Weights of a small GPT-style language model, trained from scratch on English Wikipedia: 11.6M parameters.
Each number is 500 + 40 x the weight over its row's rms, rounded and kept within 0 to 999. Layers, rows and columns count from 0. Numbers have three digits each. The size before them is the row's rms in percent of the matrix's.

# down: layer 2 MLP down (transposed), 1024x256, rms 0.0698, rows 630-729, columns 64-127
# up: layer 2 MLP up, 1024x256, rms 0.0843, rows 631-730, columns 64-127
down630 100:456534406551492514491493602487469496523543505482477460528485530476575432410460485512504513488481517562521527508503509456430490486447564528531545448477449561515479468536535512397552562516496551
up631 104:453483520517428565515435502505490522561511552600556500441453480469555457520501459468521502504432537479502487504539444522444503498478549455515459476457536488551442496466503468545527468580513474
down631 101:508468453495464507488524535555586476491523486525446486552500397448484497451516522470540479457523472498522430417524476480437465596484536540512494427492519542559490453443488537450536469575520493
up632 099:474520555494436462491500535457538479471528478576500467441556491556387521527458452473474528565529562445531497547489526481499520474535477498435503523432577527501484528542566524450461491497491519
down632 095:533527483526512524539528459537470485540467458566554517536494482444553523446514582518526522513493474515449535469507531508483508490373534535464536453520470459495440529489527516467492478531410380
up633 093:553500559552441522440506500571554542477481451571527435522528447500485513540499521459465507532492516542472494468553480530508544556537444527435489527522535511502458483519461509536535503483533535
down633 096:560548529553518410430513467469495484512484486421469526527510537514424532541495517559569525455590496535498542551485416530474428509590543500466475476514457520533545452479477509410507539556525528
up634 108:467518493451547528499578514551410494526521486485438501470428448505478484546502507473429441517480471531422472484495461536478477511527493495430491455499548494538455476550460470505504495548503446
down634 099:461473494518517491501511456459455529548538463512499547453518531470569500504524476562498414470444529547456542447572471505508477514545484512473505512494495604495445469591479492499566542480447535
up635 098:518464455468449422533498501500495495525501512510515479443514563531520521497508486493543511593481512425497546472458488536439583559552512461501540521521501554517541513415613510498529551523519482
down635 100:544433507560469520518501586483500469457559478396533494489526540508477560488480501527560518467487523533555484530553551472480459478505439438540452398491475483490460471479516449475510544494410459
up636 099:528530479529463501533532516524487573424494466520462477539553510458516503529577472478458549571470473548498496506502487518506498455423484484435450475506525500477518503470519429543459481532575442
down636 101:544538523441453493577561411480486562533515441527475533523567479509491456587519511510478580457472487488591542519536492535522468431498407458475453525558523448462552544508466498466515486532518536
up637 100:479457439486537504517488506442506508506481468580514451538497517461443510494465532427430455468492530431479579544489485477518619545488458524515488465513461501398540473531534554484514530513453460
down637 102:574500536537497474534545499518492521515508548538509551521474496533576573484576431455503450448505466576480516512506528504483526564484464434489466515562501514493464458535542541471499554472465548
up638 104:503490489558443514436536501577553594477466510505497424437464473447555525539550539496563547476505496467491482538487493521475511531574515468432544553451499519509485553499564482481525553556520482
down638 092:523450521518449435491576424507431439571529575523494513432525510523553530520507448516571517463539533466501460470492469530529407439489461487536511526518534533516509507474529547543489475559496506
up639 110:491459500459499572437476538461432532486548492484484484444383461554511534472547514523472495505476573484467521530548490539493482519484466485522484425534518493475430477489564479595481471494483441
down639 112:457464494523537563482479524453423514528533493539504461529488492493444572505528574475508551435502512506455501526490448521457489510488550544445537481481529499482495511525496498490529441471554509
up640 110:512497520543485566458470523439468547471542521494513504480548493433483559521522400474461513463467432474519520469569492537461491542439513546479520495538560536467481457509507429503461518516457414
down640 117:428454502485491567537481575451482524442483418556537538443555497505522504580509493564442467484493431552480494496520533523567507482498467484488526482516508509493494436531485510534489488431492541
up641 104:449520464503503502526534520495498535481525497576512548430513472594456521642454508529452473457381514462438514485463419438568510462448443457528436508527485570490495543503540468522446565524581553
down641 111:496518472566523559500505566539518541464514547536577459447488539468465540554448442554483504563541469476507468510475419477511496543520488477446559561441491529485499480496485514452404531490523488
up642 094:503447519514455494430459515456569497546536515574484491460532493511544507424492551396489491465467476491477499444508492462522508478458444414490530450409558505488504552527567460520510573555386456
down642 086:477574481489483531475531477504536560503534447500485469494563526523490491504583539485445516487477520504599593491465508573397467482510492464485460538473463485515428476534464450444564483452556517
up643 095:429488495440481523549540533514411500551456499525498431537434523449502527483477490449464524503523552380522567476500407450571564448452510572518471531454482553481525485536535507531499530458479563
down643 089:432502595525524445484483475479512440556538501548541486501550415475487558521407479497516550482514526520506530490545451526454547478522492553562476474592557545541480419501424494472526464451543489
up644 103:470448506557511549453507491545474531501508485459513506503495403513466544503442440464454437597474484472467517489488519536521572547491489462453495495537555483479484490488481441496526515533553494
down644 101:513449517505507525478557548440496505504530499508504437524494464530411497547512461472465424492476544483508481489515540463504462515538441512522475471467426431552490498536489440520530485510560517
up645 112:507501502497415496513558504563481527530514506534492510421452459547574512513528449502418488462481493445441523516517496567488512486530451526500461520539582469485517576506476545495428484498521475
down645 115:477455469440534460457508482553464488467524491453449573460496433481509468517513494569557565455514514535518455509477537554489446434561532546526425496514538492465478606562462523520440532456579464
up646 105:543450509483465437446501551510530537500477567493503426532511502444538516542509507466567526527466539574534455500506597549409544562454492456470555450462424520508461516578510511464505510474460509
down646 106:572517477497513525528504497548450526537521437468513541474541417531487605527422577471496474510531438492500448514515533559521530511544549504493468485515504453525392513511538436485516495514484509
up647 095:508507559463457543430537523566609520458440502496579465441526483449463555517509526553494491551510516513516459504567474571488497557524514553499545425507525461400431477520498487553540536598527461
down647 105:519512467455482491507499470447496440555569579504545518423508521486561441483494502510586535480536487502504504463432532424439458438548473508524497525506470450534575543488504489521475537498450559
up648 079:547460542488501471485431505471497480548492440564512460462484425527521543505500450483492501475525524503522527553438509446526530597514470437500495461517467557478543555482556506490439518553506441
down648 089:517491442548540533534413469411479501430494552445477537461548571503452498512513547537500492477526481473493479463557512512451394430577514593521498527527542478482487425561460497498455490428547538
up649 106:493496455523459528531509509469561520494509563517499399483482458558554499546530511497519498449442494488474489479534545495466534511517435544512433442513506508520479513580525506421438442505569511
down649 104:527570505459491549536452492516442527508498513491412550547505400517481502500572455565502496454522550407564502514486476449475494461519504452460468502559465554454577496503518482433500447468534527
up650 091:453481469556444413425609544476543483521539531513487501475514474513498462610438457484480486429508469477443493446513487477498536568444522455514506532506402529454515516541488528521441519489436522
down650 092:516554564483543417489492505531497448547456529498497489578479479434472480506599552466557479490464531519542486465505499446507471546441475482494520473544454512533512514520446518532534467524502544
up651 101:501505509475462546490487527503543548412465473514564453449472452460502509517475498566537485449497504543488449526498498510504500539415594515492532456531457542501440465507507507539524597550509533
down651 098:526541508576519440528517564510478474429476499497509486523552540512506516437496485480510513546483488525541516509460474502498496434596440402492501553593575481503499457485417556508501502492563481
up652 103:510462507545510447511506529482447485476470529559500487453454493521486511505581434474445528514417538521585486546546477465515592482427458490496477546542449546411521469501507512507520527472506535
down652 099:582567472517463500424454508488441464477535468499547512497505407414494473489452507514485408512471544423546420491531461446553528522492505514504469469424511564515447470497526567527533511498550521
up653 102:490478467492473469539494521450502546494509498479432459552547455535534455445533576450469502506513401465494465473553515500464484446572551518513585420409516589468504453511525468506449498541481542
down653 105:516511445480560503405558495431434451460510471517467476531493522487505471473565441510480492497500537515509512412484541387537489473544460500464532510444532512535431553514428487520522502521445514
up654 111:445463480493520532504453520507491527510510462425546480518462466512502476482419562493440517547541432467497522471542526500520551452482564473459512464454517534486467486479461569579466555476430466
down654 116:511484522570566473495503478478481594594570546510616473514480565438493539485515448501488520472414527541527463439469449521468462484513504486480483522523500564479466501520500505480475536540447478
up655 100:446513529486522546653490510552492479513458550480459424524476556566564506423495487458502471441456532493589467463554475530544528483453529511519514532507505508451559489497531544524470543588587495
down655 094:530514457491526486455498550489602506435472514499509458553505458553480445550512526490560637544538477494510548545531508529490495490521510384442523515534492468481519490532471594446517514538525482
up656 096:485470465504495544549510519485531575492481470525569529475546535501508517400475468512456510497524558441554450491468453584489477473501467495547487573490532590462562524499460467578474486572511517
down656 096:507599436499532545583432486529539525530534602481467512538496511571468548546481446522525512465538454531503519565458550478499560479456558560521506532513475443493526507500590516465517432518496524
up657 094:493453447522449479506426506516428518564495461489494496475483497455571538483495528479506546555500526497493493455453442507501488458495538487517529410548535486539480555494486503487529491557535496
down657 102:486477455516515431474459460567525513560491454544464543463523531545461435494511486501472490450536578467520493481500477508442477509450442521462513557521468471579544539496535508515476427441554534
up658 099:446447475405480532444488530536557505418520513476434438425449482420445496572486496566521502517488495490441496554490478409516532533488529473523537479471554565505546515550568446554560549562511530
down658 100:449498504456541541489484620544544573554511509460549462502528489542528465489475476476537494477494488483496499517562492504459479524484527447476531533563430514526463458441582472481568518518531475
up659 104:500498497476571476437500499507488552520508454488519403497527478491519585483514458460451513527474532469446495535467537490547545536450463429465446492489551570469495529535540486528515449461574549
down659 100:539472515534471527502520368493449498574519478560407548483488509547564464432522530534507487521454513515485475524466502518585548472521487507547471553472457405528461484508493555553477544529456538
up660 105:470506473426538483468469529554510553483480501455541518514518502491471569568479527470488497537504461502443451494463511515544549541575508503484574538454502501412463465543497467515544577509428453
down660 106:505563555528449520520486438507505486478448480447472525550492528552433497460524537513442460499474511548499505496457498439529501553470497478464569465550436505517449551534551572491524428527523556
up661 093:464482451483481558470500547487555508489572491478541487514587495467465461533471553555538525519492432500593467387559518522517534543467501541554542538525530486427463451499495468559514576519474510
down661 089:492493608458501518491534427472535420513476475454468500452545507494467481452577390551508526442534562529509578520529512547582456545473554475556537503468525534540516444577444538537529463517502482
up662 098:481451470473498504554523532388441493502519462502550483471530443508511544471475540498499495499482444504537411510503547531465542537530503455448477463489549507437498545519490501531554441473504451
down662 099:506438574452499493458442541460501496468521463441444554509502449503509565397506570537526502525454448531516471549543495519489529582487524470519449496564494495559570498527508513477549492481445488
up663 099:467562489492428521437435547504430540534548531489509534396543462467439532555439468515469500521449493531500473446461467528379541548421476479553499397491496481545433502554562484410556526546511524
down663 102:514501512505505541494498514532489486453538510473505526510515507560523441460436493486522508549530545518463565528524464525471477491489516401497588513564500485444453432469526550557498539453541520
up664 092:452467462482568464490518494425464543476498539402559478503504506470476502508486480436453554488537487478531490466533555500515536475452505504557536442469561566477514472520576458499469442457494538
down664 089:540491530542450499530531512531508551509496484471473557494490441525435501487506516534529578504494550482456487481571515550542513472531525478500519535481538385494465433504524476500436494508506515
up665 114:459451498496473473459486501571553526533552501513549473476508434466479517489465467494513442500470469548508374458469483501457556548514482484460556421513498503497482561544490447444492528481533418
down665 109:500538438485465498443441495529475533463473386462522510399549478489565477546614481513453573521471466507464458593479457509535501480493491434516492442523502440537560533495535563495507501439487445
up666 106:503531504515524474491527531455480486451510433457505457496516465511514518441457486463540501475480488504504485520512467477559595528474468540490593539508489544429486521539468429444515510496534521
down666 109:529555552473480521467502507506478476480546462542414507479522556524479488453500513498543512457524509533479504440535458481571552494509549543610564430483532491570510535507477515539498552554475484
up667 103:496523532494447592444501517458458540478530464402528443519439463475542506528486502498492514455529426479534492496506459558491462505438502513468424514509519504479481427454478522567440513492553567
down667 099:470496523556506509529417524456472533543534473412455483485452523544514563529528482476479491554381541491490590522455583524468488452547534471553464472468445523426571477515480594502495469486536552
up668 093:538446524509497547479433536482461572453513552511516486467455487508471515438549477535453501515478500465503534487569577580445471482432507467499508444461531443501424531472433505510478561490487511
down668 101:596536442472545491480529445505540423475508517460467493420460522457458446494469455506552478493521449526497467520494615323531467526481460482578497519493493524517497561472560513528562529552519494
up669 102:458479542611475524487504523469509510471459493480443500435456492474522507517476445485503460543479449548480430485485532408556535523533486472475472496544526486444478460487487455511463485455555541
down669 098:505512573511507514544517574491499497507490583504528482561463490437481514499536489467510482452540472502491512536513489548496508513430534404431525490552497467456509479450535496492485471564515483
up670 109:463429505417598440531452530535501487492476494513570494540402487492557473485529527460489497497547503510542479524505490503497579494514491483394484523495463483482546487504465465514505554572512480
down670 107:494540535475488509548473517504476543435522475462474470512521506519523529438423513494510475550502457544492527438507520496463469581543473478456503506458412416529484486421476541522453534545474522
up671 106:487463497503535518545550513479429566475463517506536416509503451495553480467505524488469526419479434463584561469524522509468522501485496471520451480514471555485464371497505506537553497529503540
down671 098:508511444565523433553483481480490538479445473458483531569452482535509493520539436496549439504566544444505471527535468509485463556512482491509447519471504536458550443516482507463583453545528466
up672 109:471528473487508525490609543491522543530570536424472532533452441548505513484503441515481515507458512431476531519509471561541452494539477465472472488492494547457528497518492479511447529563488537
down672 116:512495483460540453490505562464461541492555514471553547458464469445595571520505514437526483517440560465504418530475560535509535502540443481520485484491525558447555550459512574486480578543430564
up673 077:512421520504464531490514500519406518494513465540453475466467497539575531494555486483530453437477553517532476558479511513600589513507508437450552516513572525473453517444512463504424536542562523
down673 090:515555500536552498519429483462520415486472500447469594455510541457472548576435548572560561508514444475528557491520557476501386525548526549578535512565515489537522538552504528508491506441443457
up674 092:494480577505493560521496507490561475488461503509441467460473475484545525581506444532550514512450498511473456525500460518474509464444502552522446524533462550454489546508483481562517554567490426
down674 088:524554520470554518589426504552499438418500492484475527503523488505474511483472522547517560438513534484532526574503547488445435466498508538477441547444457537443522479530533524511468535509552510
up675 100:490470516531480505456536491552517570442437480536517525475478517388484534488454541444462499469513434494529483424517575518501551535613484453440526451452554585482402501512561519521459483514483419
down675 099:471507494571453612533489548534441577551474514519543468484487495479504494537567489489442556502510498493508458444510438453464573507518450567511520532480528551516449515560493464498468508498436478
up676 109:458476509404485465540445508611478551587436458416456476541406468532529406568488491475466454512435503498488491571511503531565526473489550463447479482469481509525445457498547509497491595506490518
down676 105:456509526452546426523551474464491436518493574461469578527435511489495465553510447481525503480422521478472544545471438493491467513488458503475540437445491481480598455508495579503496472498466492
up677 098:495490531513462499570556518483503500497456488476518485523495465514515529511478486427503501507458495552481539508483446538465490559510494502447536522522480520540351511557464474445545523533504442
down677 097:508511442433511460494507545565496452509473515523526526539498498438475503464545521483507466504391559462513463485554474529472539554511572504534503540471515458538476529481511460518534551477489485
up678 101:499444437517470559546478483466459526497512439525504447500512496416457540430545516461507485449543525441490445498443497536477548490546441533520496608510553461471533497456582558536468467521534551
down678 103:498489516557522460559477502493546479581532392529512553531493546480538511479479498429478501466535485481432477482457440467563470592494478481482494461491496493498565510485515506483481517505558491
up679 097:439497470530547550569563529484517511501517517546494448556518423557476506560507586389469497468501501496493560503513503483466548523545516433487523491539475505442554498494449433538510602529519489
down679 101:517451574479578500486488442415477458531510550541527515463492438588480573499598506532504542496466459497522535530518540437454469498525527541581486506586484423444506439470490522530462470511548514
up680 104:473472452497580536598471522493490520518535475444505519498475464445475511482490583491503504476492500452499494494519548501517469525511409470528435561552484496502483521493560510479512538506578468
down680 101:514468516526534523536482593487547551444532418494479454549481478507478578486489449421490464528457528474519526506517542498554543465469506482456544535504515480529442504459470561473531476449517401
up681 104:532505490478499496507458534505490522480493575493544491527487493503543484500481557544502437469482437572494414553488507571506567556495519449486524522418486526440427506545465505493444508503531440
down681 105:578558497512578506514515521538551509549559508449522483510542410483564539494517522540570494459453481558490493535467460476486486460472496507504480467546527492463497537512526555516445501572527531
up682 097:472529420487521492508461518518497513478510511543474494492475472508481487505463505500505441565516472468484457513517482542490560543426481435497514491525452503470524534506463498445435550533518443
down682 100:508464499532444507514503514440462523555550533496509539495454460486522481475487464412505555560498482501533480473494504495552539566473488518530582470368497472487526445459535513455440528575515492
up683 103:425524481524460503398481547506518492528566488516523500397435477418508574498497519544524521532523513473477432463422540487506492498522484529528511495458544538521518502501552488497487599489477544
down683 100:457451479507495540512580444465468518418464502470424436501463481508550423520518523576460515528516472589479478520512476538427512476526489516495478480504548447490538476531495494508520428470510474
up684 092:499511494435390576500578505491482570523518465525537495513535428517506526456515537419475525498451482502408533547572529523511516473460518479416489485455563494481484509508429528504471497521450454
down684 094:537538511554548462514473510490589504529482483526470495455474444489454508561514465455494459479499458539535510483515452454485463417460495487570516558505523477567528525457557521476513509509454552
up685 111:479416473515532501514539531495579497459486493519564452508482472479563460501486555515522521577571424518486459492509466578513468507498513501519468457529515477483467467456518455519600493505509554
down685 112:623571538564425440528473462534476498555536488447476499477513412529463406513478459510520547571504532501479561469442510480465446549523485525514487473493567490484544572450442546519488482476501515
up686 098:503497467512519588465480518430574538420546521468528461553502484475497555422523541544497564541513488479464525466461416539515506428473409510462453469384494511547432508504485487489512529563510441
down686 093:557549512552508535518488530471461420516483550452457576493539489525521487464514560550498540491473503554509540551524539519451516479447528428516576496478491487496481508543517482498422455523506511
up687 110:508519520546423489463550527422518525487474465504510460518494526499559500433530520485462458541474394440507456489584555474507604538512488541562506458467516517456442530506489454487411515512469459
down687 106:516482514546484581502511525499501459508494449456536496484471478551476484441543429546529497511543441502486428498577506489472596531516528522504531490382557507574428501543538506494465461539545409
up688 112:495465493492505553493529532491481540450444477527520447458477524500530541428515481457466537515491581442479483493533505520518507490453427470512416501531482550498479538533537501470473503553495538
down688 119:585468419519476568457534371516477483559503494487450506471471527557506494445525481446473487503466538466519464428530616508556520483453447527506495508513460444491468521487527498533518548536482519
up689 109:484527443580505481581571550477510480484493457511506409543448532493471510515468500460505490514490522525603469494490496486547571531519520411500474470511430540479465514533531500471594545550534529
down689 111:470461514553462518458470507519472484496510474482504564548536439481464524539440532438478380554438470454457538558572475495540421589534506418482512489566524501527514456567500488493546468449519462
up690 101:471489512513517564427442522527541523531572560607484510510555468515477545539502504442507526472449483516519470537482499498513482512490474445507406497534508532471456481542506479461490535535537503
down690 108:521543511511494469564559538527438486463474457431429479476459514490548437495473467523536453475461471515524489447505462499567426494521537464514419541460481478535475524527559500514469517400592560
up691 100:489520448547469607505603513432455485474483467541422515486495499491508474529497502496427537512418442495503544499546489509546520496558433504507448430477471569513521492514482464525497493455482480
down691 103:488457569486469407498512508516455498460532554544510514534470517454498564552483510522507551473468475522438447497588589514567511471551527524417532520461511507482473520501521525502496500484478582
up692 108:483472485508499497503534515444460549535508473509485522452540475509547512484483501534480491548427457518478570527504506609496477554455464466467444576449523545516505423458526460560497451565533544
down692 106:439546468485524522548519535470505507448536560501513510485503464435406486513461477573465623572475553493492507455514466523553506465505485496457432545415563555500516566522461525469478450489500539
up693 103:481566463530464511515506529482463570484580498597513519480570448511482558517521550472505494559455419441513459480504469461471536467507474524505497502429514520528520507467517427482480529572525506
down693 101:564525473495463396522476552461477460430480532558463527462536531530499455518568522541502523509511481428407539530510526525482538518485528544555506505487481484496455551444540471569456497432498542
up694 093:501455479480494523605501532519459583470565516557539498484562471508481455518475531509514522525469508454478442412477484539531500529522494418513532420489550517506543507515548463475524505524571521
down694 089:496519529495568461523505491501621490545517508476475490485514459554492503524467476448536535430547463525492519436448503475389409460462527497505512484452459448455441531492526493512461492541453542
up695 103:465464492488462496465503513521543457445493473427510475493498486466528468458396565496474507560525388531489554483590483560410509580495462444480515483477577473536456486518486442498586441521524457
down695 098:472513538499487462453514426512508493478505497512423477496536592543559423424531468551481502548502491552467470500488484518457501501544458501470481526467506514510466500494503564506486443396485617
up696 097:543420458543465529496538533484556568509527567526477520501517439426446497479527483486449507534434491400424476423427492506463499462468451514521419446564533499533475540492555517500493450524519518
down696 097:520544511540539516493443351519492499560494443457403551466514500507505511527527538392565533467528466522466520473463509502511541500530534475550500412435505465533500519464495511522530492545474462
up697 102:496429537513529452445478525474510492515547539448516501428465534448471474524503479554481454517454477543552509473585554503490522506447605484559504498552526565483459506526548505505534541479534550
down697 102:540514496527545548512546475504506483501516463539555420456581452524481502466513530450474459539495464539455451464516535511490532509580446579486541493427467532511529411542460457552426450428539568
up698 106:473541484579452528425477503445550505458503555503471508532467527501505494467499421488526531475508455475556494526539516513529562518444509522505567488450532527477456497461538522503459543553480465
down698 108:523524500511493517544552501485481514448446500431470496587443531486607468471557475468521401539443539523568528457476547430492467553477493419479521499500521457434492436511460614527540500537507502
up699 100:486549491481516497498466537552492522468471428479539525508479513429497495491473469477514534461490503485510503467583502450532564562471601466510535414418513503433496500512471444489478515544457528
down699 102:517476553463428487517467527511468511520556546423582485522500504502570491530509554530543469553557514484472543500458399533520482508483483536456419470455539460606502516513482564504468550532491521
up700 101:487561528513455540517503517464460519514429504445511434467441546443461498584454512482509412450497542482404474498510441535444557573508578477465499541459498492488491542489502515536450546557473483
down700 100:513506535449472500546509545528490451507531560437507528502547472511518541476497517531491516553563475477486484509525465507445523543553464506488488516480518557540460545489476476478446459490438517
up701 098:495543445567506506514539515419431563436483510496533490434486463466496564464433460525496472535528538479511456511425478511532480527502487478505434483448505518467477487547497450481498529462433503
down701 100:510488561516501415488502406531432428568517524483553462513558462492466547479505510482567568523548485495527501492571556481509474526547499515500505542493566459578483501495490570457529493500444485
up702 102:480412512452566455516505529518483505451561534514504456495456526499443477552500437516465485477486460510517556494471529496505540537464451524503562568542562537467512527540536554443516523488640529
down702 101:541393486468506495473449509460519442481510535485487469506507505491462473516423523449504504590561564500457542449435527567493481471512552484430537462463530413509468524490498517448490493502556495
up703 101:491450509595495501506546514536510520497457488603567527468551476456544433502492484449500495442449555520493443485527496558509582462561514424417453473405488503516456446495464519520446491506446471
down703 099:544420465435478496487437541459518485474577557588513539486494532523526468557473519424501443485519520494440458518459514489450460606523481554543572523534528437563497489510496527461482534510545504
up704 089:433487508573472490484517503443462558521496507516556494482557519516452471468480435483506503572476512469525517472442513511564535543520556476507530406472547534493463478588523450419496471484470503
down704 086:448572486534585468596489487515478489537557443537427473493515535465505423522505536529521548445546486554530507498474472490437432441477545530525460465568497481383561514438532502513534523518508498
up705 103:461470500457515496449511502456401522566524604525449527482436510512518514535477383502491514531498543516555441538481473506506486534542545502551516471538602525470505509537515563480460522545511483
down705 106:495506520512576405566521442540496501490502506500519454521557493445560490521508431531490456449527596499512545447541590561472447524429549515468551505542573498507490476454447528532501472502492514
up706 098:439466461482607501468483494512457493524461503529540433482466465551451438493434467419398442442442521479510567448467490475481549461402538466527472461524532525485503479552528481457465493537482545
down706 092:521459484536479542447552644484563474431531545482453494446439433516473495465457435519528555517461497494406494497518533571508480519491470459486537526517497473559494494529510473493527500510454412
up707 097:493495460487483460497454529493521553474506542479539550440513499471434543469466508508527532526499475604537551562569499495512475570494498505470511557539560491438440568546478482447460494481493520
down707 093:385496512548504488500576561533450499537559525498535458540515503495493433567491559538544537492498487488437503459481527496494464440564494546468385472522445520573532495525510502505523516493543539
up708 093:523465519519479530596491515571482465505524521508490515497455462475514579479504488514518408581461485458475468491417473485532497526487453525529503528474508505490413553502435485427506522534573479
down708 098:518527510525442450474479463533493479473497491546462519516507526541553429530544519534510462523523462479551554476558491489480475585519478389493531495570462512524459530535529525467495484472422499
up709 097:482513528519574498464422556470486434602479476454518387503545509551467515411494494453539506521498501529544539524486486481530529485477505496403544481496472588503534559599552484460497469471424553
down709 097:457446599477489492486482490526508543427520577546428434535495497534426431549522533568475492572507482474512476580468501507520499545522534482526489549522505446541481543503510470495456480504538504
up710 095:472507515478443497494548535437486542522482506516464500451464507402486498540463524533542473490486491546423427507511414529539536442518586464527477439473620475528481584561494507517570536551411464
down710 092:469463516442486450472460453488462440480514579460524552459541538425495583471509534598519500502574487514483507523455522459470534554470448542470512496502567509490549497475511523542499524521461473
up711 090:506450550563507528536440514480515555536489530511531460487541453555497532535550506516483486512533440468451414449440509461456515489525457514486457358541551506532505510458558417514485476489462486
down711 090:476523569481549514486525514508433441470511550515516454537504484467488466482516526527509489428539395530488478524550480515504595459458543567550499535532480459440549518464517450467563567456503449
up712 102:455501529514505487494600509427547515544519516518512534439472506480512505464474537479526456476503463532546425524434444473534528515435551553469486484425460484489493494525536438483550486550488559
down712 101:527455524485610463452458531511503463420485479487453466576552455541422486511498424523454526502517531491424493487528543484489498553355494504499545524504514443510513463439524497559513583499501470
up713 103:489463510530562586462567507438538567519469489536507520421584490505497518470529518483488454479492510498519488459535549538515539504496529520460518475449508503423460488526421410498426522458460447
down713 101:536543520552462459469516424454541492451507495501467458456565430542463491463554495478513472480507492503499512528489508493501511543473500511526510567496396462460463495530503527487512476553418452
up714 098:461533452484561447462536505500495495495504463474461533437475511418519518542440502497505444528409493494538517449482522544514509465432510416502507451516543506478537498558490481567538580470547448
down714 086:443463458551505564505477524442485526585482543552465419460514508525532490454490458492459486481540567540466539487494541513539485477571475624507424482511528526513524463511407549507523467553487506
up715 094:439398512562472523465460502450500475495535573566480456433491480527447484460503418526475432566540454493462434523486487454499527498524504489557501532484593501502486459545573464502541530510561495
down715 094:489501464496497409483517445589513540591457505420493580485515391449537483451479501478543528454475540477488516481491568494429509552510501454512548567531471465514549483482457559507496445466478532
up716 105:441502443544512480466520514493447535471560505507528430488437449511508484490446525467458515471509487447457529520464536481577489501465496477510466502518491532463458468460507529491448540483522507
down716 095:452518489516570528538510582514481491531427466548543531463424498506566501481480562510475400486545464520456463573536457489486549506533518493454500497398519595611463481459512494507493550536462542
up717 098:501374515491513526466545514458530499484487485488513471522446519440461524438588504501461517477522558524460395494554442481608497439516559497513512531508502484462435526492473521544465546554474498
down717 095:553440544559546437528455429456538510492454499476553504526512578491496537500518473520581486468573527475523451498525475459494468460506521424494517514514428556504501476446460451472463529531523539
up718 106:469474518587482521455496543498515558517514516500499484493481446545514518477467417511520482551485538526414515497487510538554493446530562452479453503513510479444450453454448485531412547542515525
down718 106:518430511491468497480491512438572519538518453489424574435509500492470518522476557501534497525478428507474516510486489487550511466429495463570454409527512416483496540516527534544419485572592598
up719 099:533454524558514522463443515510480530523548511520457475500422480529515510441497471469471573507558487430486418403501446508457572469523501474546503389478505492497567474481500491574478534569403563
down719 093:486470452485491521495476458531495539517426504438471505512504498492459383503526575513488449548500479506477490516449528608478414525489534513500510478589531438536538428510490484452538500545506423
up720 107:483536492536392529466497504506490516584431488541490447484454469500522488514504488417442492555475488455493485495507454533562548496505496501429467539465519523498463483469432482542535485501494550
down720 112:488444487427402523530495503554449494507542500536429491579514533579475511497521472560494486521535473422452480540482491449562466505375565518489505501468498474504447453510465507518555566447523495
up721 098:433478597494508550475505507503540469506537483494494502506432512480528547463465481487512488518527483451576487498489495517426477503456530572610510497448491501455448523558466522492465555559518466
down721 096:508519448436517538488530486577469508533506494471528520531567503521429479425483550488555474438549511514499467487417521462458499528532488461473479502538439582543470460485581476492584581487489466
up722 100:486454476494440518520497546454473569537521529559536444496546517498393442446457462484536528546536496496466432401490531497465515535475510536515539447505480479537485518513523385454533470508558518
down722 100:464507526450517523482537491569513452490493538492576444481591509477531453515504562455441545500557444531532538525470523560480468433475486536487497498488565517465454483460494470487487475532481473
up723 094:520455453440534447481498508483538534495495517501511472524479504477523439446537495512497507533500413502508471494508574518478523546544527487446540460514573527473445514529434480491534486499479524
down723 089:505458498526429553554493491563549492524492514495451549565501536526454498445541534494480450508600501523496520405494483509547429492468512515517546518497405471523501443563506471485488554481468481
up724 098:453484563540476520500506527483499489538425581516575546456431460438515470511496498476539510471381571466491425454488461476517455494517590473525475487502469519480514515494442466447542495548472443
down724 092:506466444447462503524420618504523512418478426478508389456492523508514574486503488531443478517550476508475493523528550519505557500476426474496578505518464592562513516411493489483457469478507491
up725 103:506487467534522471498492525507472558518541485507533474503474518525546534446454566493454625514497487468500508502438519472476484528484418486505435522551538525555497550499544453425468454521573490
down725 105:468504531558587485533453559533494464501515527466480493501461450508495524502532481485438600549503469497501563527514456478544502398448608465538486505547525493586481502510504481546573495466470499
up726 103:509510494474503581466497492512552497502488500519434497437564577526518577481524422525480489493423465450607497565498473565486510535530405516487485530600513579525549475504449455496500436486560447
down726 101:529548444584455515578473548597633505504426406540516520552491567561531507522478426529483497544472568458469483442598553465532504518479515490536441532503435552481504497521403459477491517495525482
up727 103:490523517554507467422586515531557498485485412485496500442460489472591499514478449521536496488408509545508530538486517516429562511504555466462511449446514511449445518499492485509608496608432437
down727 101:491548600458499568452504493516551568443492519519454470558471490479464545512542457417506457511480507503412512434447484534504590470474498416489512489467475504481600524419475536529525510522419475
up728 080:445439511512542525535543512512530547523512553426499450496477512500565553468487468443467455526504573498517449517554484454496536497566467502414511536415572525439477482453533530499446438472488486
down728 078:456540578521478496510534524575527455489552469501454473537520494582507540491451559529504491477538423509573511501506479530521417473429491533508556443509462451483481516487532519434525522535486496
up729 097:519564501498481505382523520443515485493551480477467502482454459481494531469517552455425450524545482487458527475495496498567505525534444556422543566522552520460490492566478547460441515481520576
down729 092:559487516440566450477480556468514511492477538470480488542532505479483477536528524486482557466532492465546483574475461452483472492485527446456544502506466547454512519447472506532426498493483466
up730 100:509372468490544493513477512507523534467431533480491555513448484481496457452542412427454520471481489582510450563540486600567491430477503445447498489522519497466530491504465515471445509494498455